config.toml
n_layer = 12
d_model = 768
head_dim = 128
norm_place = "pre"
norm_eps = 1e-05
positions = "rope"
rope_fraction = 1.0
attn_scale = 0.0884
tie_embeddings = false
init_std_o = 0.0
lr = 0.00841
beta1 = 0.95
warmup_steps = 200
seq_len = 512
dataset = "wikipedia_en"
Each number is 500 + 25 x the weight over the matrix's rms, rounded and kept within 0 to 999. Layers, rows and columns count from 0. Numbers have three digits each.

# layer 5 MLP up, 2688x768, rms 0.101, rows 2661-2687, columns 128-255
458472502476489471531451463492496542502522483486483503521531498493529524544506492513560531532510490491489527491531487504536513465497499525482477535499504496428509490501510522534539523476503526558493549515479503480537516494494507492477526487490527486524541548497525548483533496535510499511507511483514473529512484512494524495498520499529494508540466513466525469522440496494522489513487
499523460486517497527487473494476541457501488467524533459507489511515498462468545563536484498516499480472482468471502505490483497534490535536497495511486499478480521486542492486506480520454480501464486460474486480489492475514487493486538501462462491507483526515516486558534480483502545538506481480554483513497478533507507480509516507493514470519492514532469490497454494495533471474535
492487453513509512533461492523544487478525485483499522498471511501513435513486523458539506525511518473519499490479545495515449491439518481487542530490462482474481502547523496510510545547470507532505477481458460515488497503447483512474463483480553513514482517448454524481454543498456477497517517480497455535485499437501458535518509477468497525471495534442529466526522509519442550459488
486484501542481469478464501482507522490471470551494491505521518497507537514485459519471496488534503510509496450495498507507505484513538483494473484490485525493493517488478454510522492535524489498487500508464494513445493455490483491465514468544501506501525510554465491477490499507475525474492473508490436473485486477463482504547469475475509517522510517501501461499474450513477525461439
548503487515505518513502488546478478526522497487499514463523485465496509517493533505498485510471539519528483466503534491496509530542509500473519516512492481497457517546464491518510525493531472500551428454494491471486574502493558516493511475510493459520539503436474475506560481502502518510520507493507545477528548515462444559526546547521502483518506504480545538480496480504531475466549
462520503478493520467481524449502474528462496495462476559556523489522512524502498539546479538483471482497521513575498475519507461478513485507543532540538486518512478478479475513519489496491489507515529516454498489508517508473518513501522505410550521486517522529497489521440515478550553535480542490499484552513502500505552457472511511519498493448468522501508554513508480478457515510522
528487501495552539505515498488483486517497480495544497473539484521527506471517520568466544516510491505475496493513505510452493512523486433472490551453480424532531489536515542447523495472511495495490508520478496484510473502472513493510480501530484464475481507553478510491489508491504467500486510506544517446535474450547487514504519489539513465478511508488534543482467456503468479499517
505463462479522517517480491510555539517480466483518482471485482462499462544516476504508519518508496518482536511481519483534513503532538499514502516487484530474501496494496529472494482508547513508508513477535508500462486489483473539501479514533502527516513551495471496494485503456522528529479508499505512466496477507504508481478522528497456474460496500494479490503510480509503550496508
475498474488536495519460504519531459457571503507533490491457489500497515520499489520532504517519480506483466524521515482482499522462475513472511532505514537528464476488504465465536498494538535493493478530541489466507498527524500486497550498460487504472470483493497499515486501496456487559489482454492495442512486470474505503495521521527473512500493524541521539507493508479478462529501
522485471470519512462480508491490516494497486467513506452522477515489538494529508516477466521477497516518455494528516488477480457499490519481486509536437505460475496497523474530470505540478500527523520484475509489484484503523540488495504512503516546465479501455441556507439480496517516474521512533519494471467443490478469492451530495520528453490485489485481518501484500483489523456509
475499518511479504537501485521497471465457478519481492472484526533511460523522522486457519541485502437436492513502507530519513503490525537521526494503529484489487497504530545521452542494453473515454507486523495555523534492517527490515570526473531516483522492476477490533485499485525479499494518536501510503499476486515493510464464515564518527502493529490535494517504470483545471513511
469513496508496513501489497456519502504511513537506476559474508517469478495478480527473512511530555512509503526487498509479509518455509488528472478518538532552498495472514524522525512501505483491493476492501521543505480474508513470508476524469492443497509502542464517471499509523510533525536519470495499534478470444484517511507503505484487478496481495470487450487498503536495528482483
514500484498422513461496511503509477493486507505507525505524487509468484506511504457512492466499468540454505507497506496503528512529473449496464487512491490561441489489535475509506493500465525505502517500486583482510456487537482475486517554518551546444520479482480524516483506447488505478498525461485513503479475466543534460469518492515483469475498499470516515527528437504510523433482
512474510543518485525478504478533473523488448527490496469528452513473482486471493520481484470517510514527492471507510480448519477488524503527458470519470514536512498437485532522506527461491521472494491512533428483470514526550527506493482481514549442468498475506513495484512522504466480497479449464497491539514512523514493455524548519513510470450500515486468532502465529522498491503478
468498567466493445500463477509482536529543557501490483526508524498497490542494502516493483484470447516473503530475496490448513471438489484500496517493506511473474545532490497485509497527515506476462503519451463525521513494507517475534518515446509508490486441454478466476512478498538477488504497520528526467504523537477490468525528472542449467524506533490491515522494482475497485499498
468508518481493485529489466507488502496474475497525481479489527504476536465512462503511551474516513473496503518506527491466495497498466500510465535458470495513495474525514521436484457491505533511511522508478497502505464492539483511503509500532458537511552523503525500536476478472496524519498497486570477515468477546499448519515486499521470491526513484481497471471515497521520542468520
511490533512505514469467510505505506512525529481487518464509495520469544529489497553473510495514547542497471488527488416510504498541511509494519511513476542476499479436481535516440505500510458478512519457441498519486487490488514511486507527578499472505515518517494454526492517484517462519518483544497460525497541524516546489504498486502435517440488492488492493529489513509509538465512
537498491502532519448462489540467483501504456464528542516482517478482485505522532528533490530518466490516499522536555510482530502484532500473520490475505506487510463491485543485518525540517489499484527534547534442470503493498518495484479501479571519482538441480535479478502478457450539476508523493506476470481550467480421479548501490494478506523499486496505463507506485509494508479487
496487500510508488475458493495527514499538457488455552532501497526533541493506536465508510525484518475525474507472547499508533495506514493545539526515496520499533542506535497466473525477517473509479501521509530514523462555484469492532518487517483510548499516489481480542492491510497501510503524528535489490509470488479530531488457492487507496513500516515469511529485491463482497553498
531517480519513526444509517500486447478519504495485491566488491489494482507465511466496480530501519451506487476487479482440471516508515514466467451511496530514493486491494513462465529544490500528485495448508490484524478494470482464465523537509520543504514463530506500569503480477535530542470505518513507547502454464507503473544477505533536470534440478519491499467463549532461513499470
493496541493479482475522475499461510510518463486487513497435485519493481520507489420460520486483496499536470520480473503467427493464507500509458507490494497496513464489490481505502516525475512516483501473492526492517520486532496534506475490512507457488503484485526552500471504493488531505496529532485517488502486511511478507488467479465518453523504507475469484496506525541511472540501
504486525515498487498533512506506472475494488512503494510500507530503488485504494489476467478519478506549478495522480485502500531526504498460498532490508525468506526485492541491532480537501502518497504498507538507490506481538473523490495519490501492505475486527500466490481511508463530448502449515521503483487514460507483557527523517548506525498436485489506527499494528501511514505510
486496510525485508535510474527462497524548456513528474468475514532532526514534485537476475517491525501483474551476479548481519526524488477517496532476551447484544465529544496492494530568523520507494526512562489482428520497446518542536434479489455461522476493485501456467489505491525475486514520535519529546503474493458527495467541536496472501499537529539475515486543511527524492498499
533513505506466520512520506492524490519485506496515554503504530518453548512501523482501548477490481465503486516534519524473442495487506507527474481490498514532519473508512478512546467529509515513520519490496467504465483527516540509523515537536518524462489565543503532454530502490484517515477483438474506522502477527501524489483523499496489505492472475517530477535540484536455495457450
490530499519516497568563515540496502475492477496476480501457478494486465465464483513500487505511532512505509500491488492506513478468494481525524507467506511521491481504485490479464516519477523507502583506497478448438505497533488511505484489537522510496515497502502486482520540505496444458521515559491498497500517451488488486451496523479494499506450512469504507442449529490510514461515
481496524485488482504521463483507481473516548492509517496545470539506453526514488498507484533478483499521473487470488443458506528485470492544481491532496489531507473509484473516439565535465523510506523450503496490517523538469481487478552512502517444508475494483453507517482487488537493494523562475475516483487480508496449482521486515484511507484500513510518541463496516470514464542497
519478515492500464460513517493508525513497516469517515489489538541523522544506536505514529502516490517519430465502501526505484528480494517504513513527497480517499486492501511481523512429500483471512488502492509528488551494504495478510503493439480476478499532534471502528486539525517522500514490510474509468515505490474508509472494506537508489492532473528546543464479517498453535486496
# layer 5 MLP down (transposed), 2688x768, rms 0.026, rows 2661-2687, columns 128-255
482535487484546482528493477504495530495504459509444414504470499493507491489520524503533517536513468518509472533550506547499488505481504533511487500470529506481550495496525480502481513447489507449505499555520520516500500525506472523486531452483545454506547484561497512454449485495510435514479449510526449537462485446512467485506485472540508505496516492458512498498478523483498517525480
484479515496524473541517460517530466546473467520474467492493531486499544494490511459468515502515483524470480465486488483525477494485490511485517544520503481521456511482510533494493502517537466489502503524467475512485497498488475497457500479511543489464502490522492494486489460513485513553502496525537541539518543492529464482531508549515483494460547481522465470538510489489515519488506
529465514459520507511457483506486487501533487503471484509508494520461499495497500511507449509538498482520503505447489494533516542475491498485536529488527458487467477495467487455509516544450496507475485487542496504505513482522458439507476493519499479552511515475469468529558483523488483418499486500519523480504520478512452515541504507464474495543486450468570445532502469523513486500471
462504511490511497513515495449526529518502474513489508484492536502552494514492500521504502512496504499491469496526541505499516507501499494544485519502508479557515498511466494489490494485485526507523469527493494502483489501521547528518523512497478498521494479447507474522526520494504504524535492468488481475527486482521484487512502527523488484505497486504503497476451483547525484479515
535472474432447491497549481506498527481500469511448567528536490501523544510521482488491492477486431452483522501550497476491552555487488512508520463571498532506533517524518532480484528499473555535509432526513480519458510526499462463532559476517523470489549496522470474543501478509463510478465532538467529488496490479448471515528478514532472462477489500483478504433520535555537500544503
464506522502505529472491502466601503564482468498482522532492503486520506493508479458484522551563460517489484537527536505510500502449537517528456515536503554463521537519513489540522472490484505478463510501455494487442481532491509451465492494457486521459532484512489490514467501514500491516469500484510506486487528499505504492512497546502476535499500461514512514501441498525465515464487
455463494528508528442500505523494561471485526518487492511506524450438491468453498474504503489514489510528490488519488465566486483525486523565533517478497522491496517513549502500479503467448521517538512507528494489495517483481513514508513459509515494550450539486490510491537481518499534512516517490515466500493514462507526486504524583470470497460469547518471518477538489525545504510479
489514487513464506512465517512489492500476512503497530556486512496504483501497531477472492480525494536498518482461497477530487497541486484512537499538470508491477508515507518518487514492490517511468505485511507509514498508469532527468490520504475517501504492490515507511474517502516484448492526517474515512488469482503557471517509474459473490498489504480533469532444481516509480531527
508470507482470439499471494467477458488529513511509490480488501505539544443550503504524472483473528476536502516516489494474499516498474513453462512479459489481528479557514484479497503524495506469465468452508494533492515521456493500498475538479461508464477495496478502549511472495480511511508526501488488483503492516504495504511514492507525434522488460517513481515514482497499524492492
512485485536503475469523523498521525489485468467511491465518458514491481514501467504529476499525509527536517485501527481526497501443494531470536504504515458508507492517477538521525461493542505505528519528510533497478500491546499544516493532489520524486515500510504499506433524460504511528522542493468503511515542454465526468501482496480469547491490479498496531507514469497502523494537
547477479483516454518518487468422477509487521534478552526493476477537486502540503496507479501466531537483478510512516457480448495478477523523530486497470503522465511509448537478533486506471532507537478508463454532516476512501493503530497466542524411479516496500474484515514452486504511511471489508487483508510482531514489498493530504524531545430509516488502461506577484462436448499516
548530514512507489537468470521526523491510529500519519519517499455498526558494508505535499467492527526475469468535532481463456513490532532481496498475509530483544523533514502525497511496497498495471484540508531503480470480508504456509498495525508555470524501491493487517477494491550485499517450520511494535541550533507518486485422502462546523513471428500478535548488488481523524499508
468469497521489501479490483514492503559496530473509484480541512493496492490469476451510502481472483475492481492514509515551479479511441528463540518489518512483512508485487528496505480479449499549496483479474542529496461469488507482467486494524533517500504486508519462482505484481504486455553491549478509520493540511463514490510491467501476500508494519488524479483500485515531466456463
526459482489509520529511505523503519508461466489473508490505515520501474465503510472468486530514525491500532540512503501433499487543514516505527499506505481499506485489490522469528461527503495500502547500515476484475514510510462509476519483435467526467483530507556477428537508511513487496481463500519513481531479462478494504459513535487479510487522505500515493514508524514502448489498
482462506528476541467517503505486507534485496578512556522524484552492491517503519494511507488519495486530501480490520561485492506489545493494512461502524533519549484447482533497518482520466539491487483521452515479499473519486538478530523515479506497533475556530509469525526535469477517510488512541499503478472450503545517520496475496486509540513529522512483506533507523540467514436523
497455511523517489500488468496498506466510481505489497530521495502478556527521490478472501469510502524496486538495502496508492498484432498488485531487495469496501502523500472530499524493497472477511529465487496515502527463486485519483491464530514445472465521505528488494471494460484515469515448529502472503492523519497511456429484542521476503522506510450488467487496488532486506481475
498471464506451468493452534488496448505493498481535476490491525486492434529481525522491526516539521550430475477476483467528484459465508509533502513478514498497519449507521529491503502501497451473504485486505521463552513501500538513496467465504537519473504508501479531486499485483477448515492473505492510472471520485443553475505517461537513521496519529480503503523497509494454468498469
521498458558502497584513494486494501518489510511506490473516461494483457516490457524467490476449505504465471496500515509502488473485520500430526483478498471513503457526477562437501497529494505489460503534502497490495511511464523485516512490533478458510478500493503538532481515451501479509503500439530502539501530490503513500531501500504506542537492479490471515495529476507542518457505
515510517546533503523494486514519509480500503545512510459487500533545471482477527470515533517514501477540503543535481482513530520484523475502497527503537455472484508495518537489521494492503466481507548517517486499549499497492500509520490535497465497492474502424452474515469439461493514495523527493496516491514586493509491522462504513498455506520471500468466487557489538506500462462480
459484483502513544463498488503488496496554462508558474530542505522511502487471452483476500527465476458492449453503502487492493486534537484459494507493490540500455499464491497462521560499532518443530502468453535548475467518491498488457489485520476566511506525513530523548451475493482462498492514494498521516461508456492518417556504499500526516473492421531509523506492489488515498483540
515521491500495496511474497520548511517506510537494538489511495500489479518543492531467505492522537502532536500520446463465514506505512479496515485497484474476459491471475503509547497444489498516484485484485526490510485530540537482525495500469490504506493481507502535523445483476540517548494490499481472509472523492505469508538542480502503456483483494497470498528483475500499491510453
487493534475491534514495494507499512496480528497457447491521466541499478502482480499497493511457422493491524485470479494507503457522526457497499513510494511518519511516491499553523509503470508488535511512451518507476503468516514467504533533478562481503549482503490496525513468518483533524481528460500545489510510492525484532437466444498524515495509506497471490516493453497511538546491
532503464575521492466481517526522444501531530478472504486505529455512496513454519511512486491474493514501485487471505540500453517487471529490501447530499489478488471506502462490517482495446452513508491505519464477515508492504482498479502505490510496520520501477471506499546480530481497451470514496472515523489495506465523482484536498510481511488511486486507475520517480430516539556496
494480500512514495526548534483513483507511542490474494476514474507508519513482494457506516486448543494520497462492515532473472466509505553518502489470569487477498484497522556488480485525544529492505522494470509519518521490492501494491464460504499492509535507490523545520515558530501457496490484507530497475498522532521476495504530526532523501485542470515504503523467516497532498523493
513489513542513539520481464490502445528519475524515483456510492497530479494498505466516477534487522465524444497522478521454505466512531483500499436452486517495484527508485507507567526517458500509543497513492521440485491475497497491527504467477494468533468496510520478448464523495478508485513517543507521508529492544478477510494460506520507517461492520497466521509538481482513489484509
480506507548537485461530539498477461472517494499502488472498503515475527498497463508540471496539529550491499445473485514488495515495521510500507520490536510545522508535516467503471492488500473488456523481529510474510527533488454482496516490432516533480524504525520512471499493503493459529511498493492493481561468517491575482497454502492509474479498488503491464477511471522530484490436
504537486535484485491445478490476544545479507564497504490502502516508517478505487511543487505498534504530516495518485515512515499476525508523471493504497524455508476498542476468496446538471471521482487517472469510508466511503521523528492492485487506512538498498544515508516489552463464517478444505486468511534527504466538524518475495548503484512520488518474520504423512519478482508470
# layer 5 MLP gate, 2688x768, rms 0.0964, rows 2662-2687, columns 128-255
526501479491507492502511476474499504512526496493504493482462489560479508481492512519505502475525515517491464496496538508552530521512509473493477493500453489467512512513479498485495527508507462476469457525531508505553520507531481492539551509490511546479465517487512498521505489487516511486548529521480495484513497521508483508515450524569495515519541508513509529521504480504491514488482
485466528529519514464474499503545509483501483490476522493500502465530481490487479504493494490501515472575468472459535538538513521496501508489508470507505492505510489429499474498483471548486522509459510489480528473478487538488499457494490504501506509480548457475489528504489489476494468504533502468516470485501501465516485504578491528466493463456463530504466502495551480481512548519482
509455524522512518508485528489531532489455523473511503517510531466495487539489505533479512496514526498488507473523464492522498450534452490496496506513495533512498510538536521534484465492455485468515482449543418525503531513517533503496517497480495487494453495533457440487535505487527529545522540506508486496500508528476461483502454483529525508486527481464522493507469462488435497470491
487524477550562516483516468510474486496503482497478511434499509518452504496498508544488499508488538466509521459499492493494460470530484486464534495526513489536497530472495487519496517498481520476454484533481485511497509484484491501515462515486440527489444524490447508478538502519499459460513524469488503493445505485469494482491520538501520513477499510499506510519505473475510490509445
524473548474516507424513541518448538514509487517510488531473486508500505512509504516444470467512530492531551520524507443490529532502513476533503508492470511484470509522474500496476498526541505515513506509488462532522464507537481512514484513510526508494467519476514498458532489460532490495511455504485505546486475513468468490547478536478521502512515542513494517513462460553496494459508
490509466531484509480495486485484517492521517532536502460520503520452518511491481570416525524516487513515483479477556454498556529466510466489480526484478524493485501479472497508504477557503506527515509499503508470500514573465471490494533469492535498522503489511480467498476550503478527547496507521500525503503498516487454486515522503465474470531487517522476509462461483490510499561481
499474518465486448493466475476526509499472486515501516491478484459505515488519524470507524511495513501480487488490510512461524450482496475501501551492492502537523499485504522472508524529487516461516504511498524530518477493526451511530513516491499485506500537550488483515492519478486493508560487495545475482513462480481458519514504515511465477513517506518499509519441482536530476512496
478515477491556502521503524487543495538496492538481553528473480482487523501508518475466497466500441494479482486489528542503513494520517494488461505508498499502450459488504492509525498484512489506486477495506487526478504467492508541521459514502502532525482525470464567505532528516465493510528490480495509471468520474503505491504508494471468537511564518463463503477513480560516520491509
518494536490545447548551524547497473541464468493512518545504503442530488501482498498478474524556497481502507525518514518508498449507486479506482534492528476508486511493478485501496487519513498501483478490500506526523500480469501511521488491495474493511517494472485473481551489441484519520490504484481479524512500501523502459521479492483509536532480516510466496532456518504498487498483
496540465469516547521478495472487466469506512450489510480459507507476529472499503477497459503522459532488477498526490543477509517517513491526476516506527505502514533525451485499508523548551477517502493514521530479482514446545477496492548564472580528498540507477532478526476475478454465484500519501497513521497485512515483495477510484512538502490476485514485475497515539487478526527549
454476460523523488507522441526549494511494492454445509476445509532487467529520500511491497469540505485494536511455494480519489464520486474502482499478438470472461480488518528492479489517485482547533523507469519486469527514492489537492511494518526495530500483462482492506510514502485506505510516480495480464473512534532503492523514504519515483480519516521511490510479475542516516497509
472500488497452498500509473522547500482490484499496475538528452488478524476501467491525487483499475511511506495483516497507502524507505534462493504511494507511488539506526520525510494465507474494492552482515531492525493501523495551497497504450478502506500492527546510489498496451472474509520513500470484523447486517477463504510476477500463529474456508468497460571454487487521467524506
479519497486470496458511510474519477496518495511504528517462547494487495498502525549537510476488527503500530537485507489483468490459485466521514503470504521497518485485539483526498479508502474473534524499506516522472496526481493485540510526524549528517506492517470462500466550495502510476495503495477489463513517509503511497478491518480466522477489477513508499523544452495519524478540
515542522477499487444494524538456542474516494532447501514507558545505474496492449495473494490483496505529490525514508535505521427492495503474508506519496497462509459494478467497534548497483473529458531520505521484531521497494513506446496538537513474546513530486522500535513472496518507535510526519489494521486477482521475474511473488499512493494509517476495518502478528481505472510473
512513480483514485512496523502529496484552495527501529487494474509435539486557478509478464504530503489527483485493525530492478512491493523503480551484551482548492521475493501508511496469506548478461497491522450529483463480469485523476557493506481484474471515479501528517498517495517495466476508511527491505536532474520498505524494476463542501490491519487483529501489524507508513513483
542473509452503505513509571518506518466512508549462519548512453465434503492487507527505457510474495508473532504507487507506531494539513483551498519491484484484468467494520520481446497535467517453542534515490514474488521494475506503526500433518510460536523525501494505521497494514506544510511505478527467486462511513513524511479555543508506508495483518460463510502482517491518518505514
514499490505504481486530472489508512475463475487532497460531521457488464460518524486471504497480511523498546484481483517494511466479506470494472513515518470480463486527522511471516513486477546484489518470484468525498470467481492495490488483534525478500521477488495465566483462521513477469497505505481506494502492508468464547481471491517534483510536491502485507520492503488458517484477
477475499493501528521500489510532515495485485505459536508451483542488507480520508500479493508510540472439573529560489469504494507448486464506538503509512473566476502513547470506495513516538516487506511483478489489519483565464553480492497479521473485510500556504489506461494523504479531483495531487553482499570529470506505505477487461489493517488493479472439457511492506502477492536498
488487526476513477503491513524492491449513476507534501462499522528507513500523469520523506523513487497487510515464560458521508469502501470482526485488488529502482467513438524520469456479516531483537517508465493475503526571472573503557493523503501500481515461491511498468525481528464508500486523505481496505484519464479509498505505480468520484471463508494489545482464489537497519532508
468488471465474478504475516529493501522516552550525465466521489457479491512539535493500520504521460491501488501526465464497547483544482505478533503481486533498524542488485488472506537514478491537523515500484508488523455498522495511508524519502497456512509509537494523457491508474485539497511497501508541500526487477515476506460550496541493495492477494531493542547509464464499483512515
548522469461474482520477523455490494532465537556482499504514503485516507499514493472472490494514525467455500521510515454491530516516502502527516481505476468520509490511495488520465471501489465523500495515501475482501497490513492488519500499537494500499478526508497519506504528522502501546502498469496524481522460535528531471505493522466508514513537497501458478513502477519481502463472
533497508493468495504488482482508484525488478485510507466491533520539488514502502552457509469456457495538507472503500434541454508509486530532524508502526513502518550514488507489513493500549474503455482515523533495478536515512488544479500484503505501506441522468486501485474488493515510531492481465502514526517476519502510453499480527498524485447464492466477483544522450475481485477462
508476513510489492517468505515477480498536523527507543467501533507507498485471492512501484525481497545498502513503534525486490492503491496519462443513532504479455514510522513495515456571456528557488509503499474491514493497507483503485509491508495467494509499489486502489488469529490522504506525501485530473481437496491494545505508486542507504488547495530497530484483448515473479532480
507438476490504511538494497463482504487523511508501522497506475509540448434514481532559519557551517469495510452545541454474471487487522474512451520479488501485509542545452503539474517499521479478488465507527508474474503481493465502479517469509534519532485530518533517489511520500487514490514487477517490519585492511524508509466531517505525489492492481510505561508506420535486490502508
543497493510488512539534458518458508484499482544487526470521505512525482504491519514506460519449498522551548555493492528458533499530490430503517482530488541507519466453478485488499528491515495498463537519488537456478505470539496488467498506520524548497498457476510503506492478482494536487523544490430512521510529502491490526481500478523516527469458532521493503507521478470535478517473
511516548491487524548520492498549489479473477500525501516507472500485458461539480520513488540502496481482517492496491484492518528499499504504468497503502512492492541539533520538489505548474494544472436522498477492471491517518511460500506556489505532476540474479510493506477507473549499468467499467505518543519504508478515463511465497480489480489504503527431490486504469487508499527468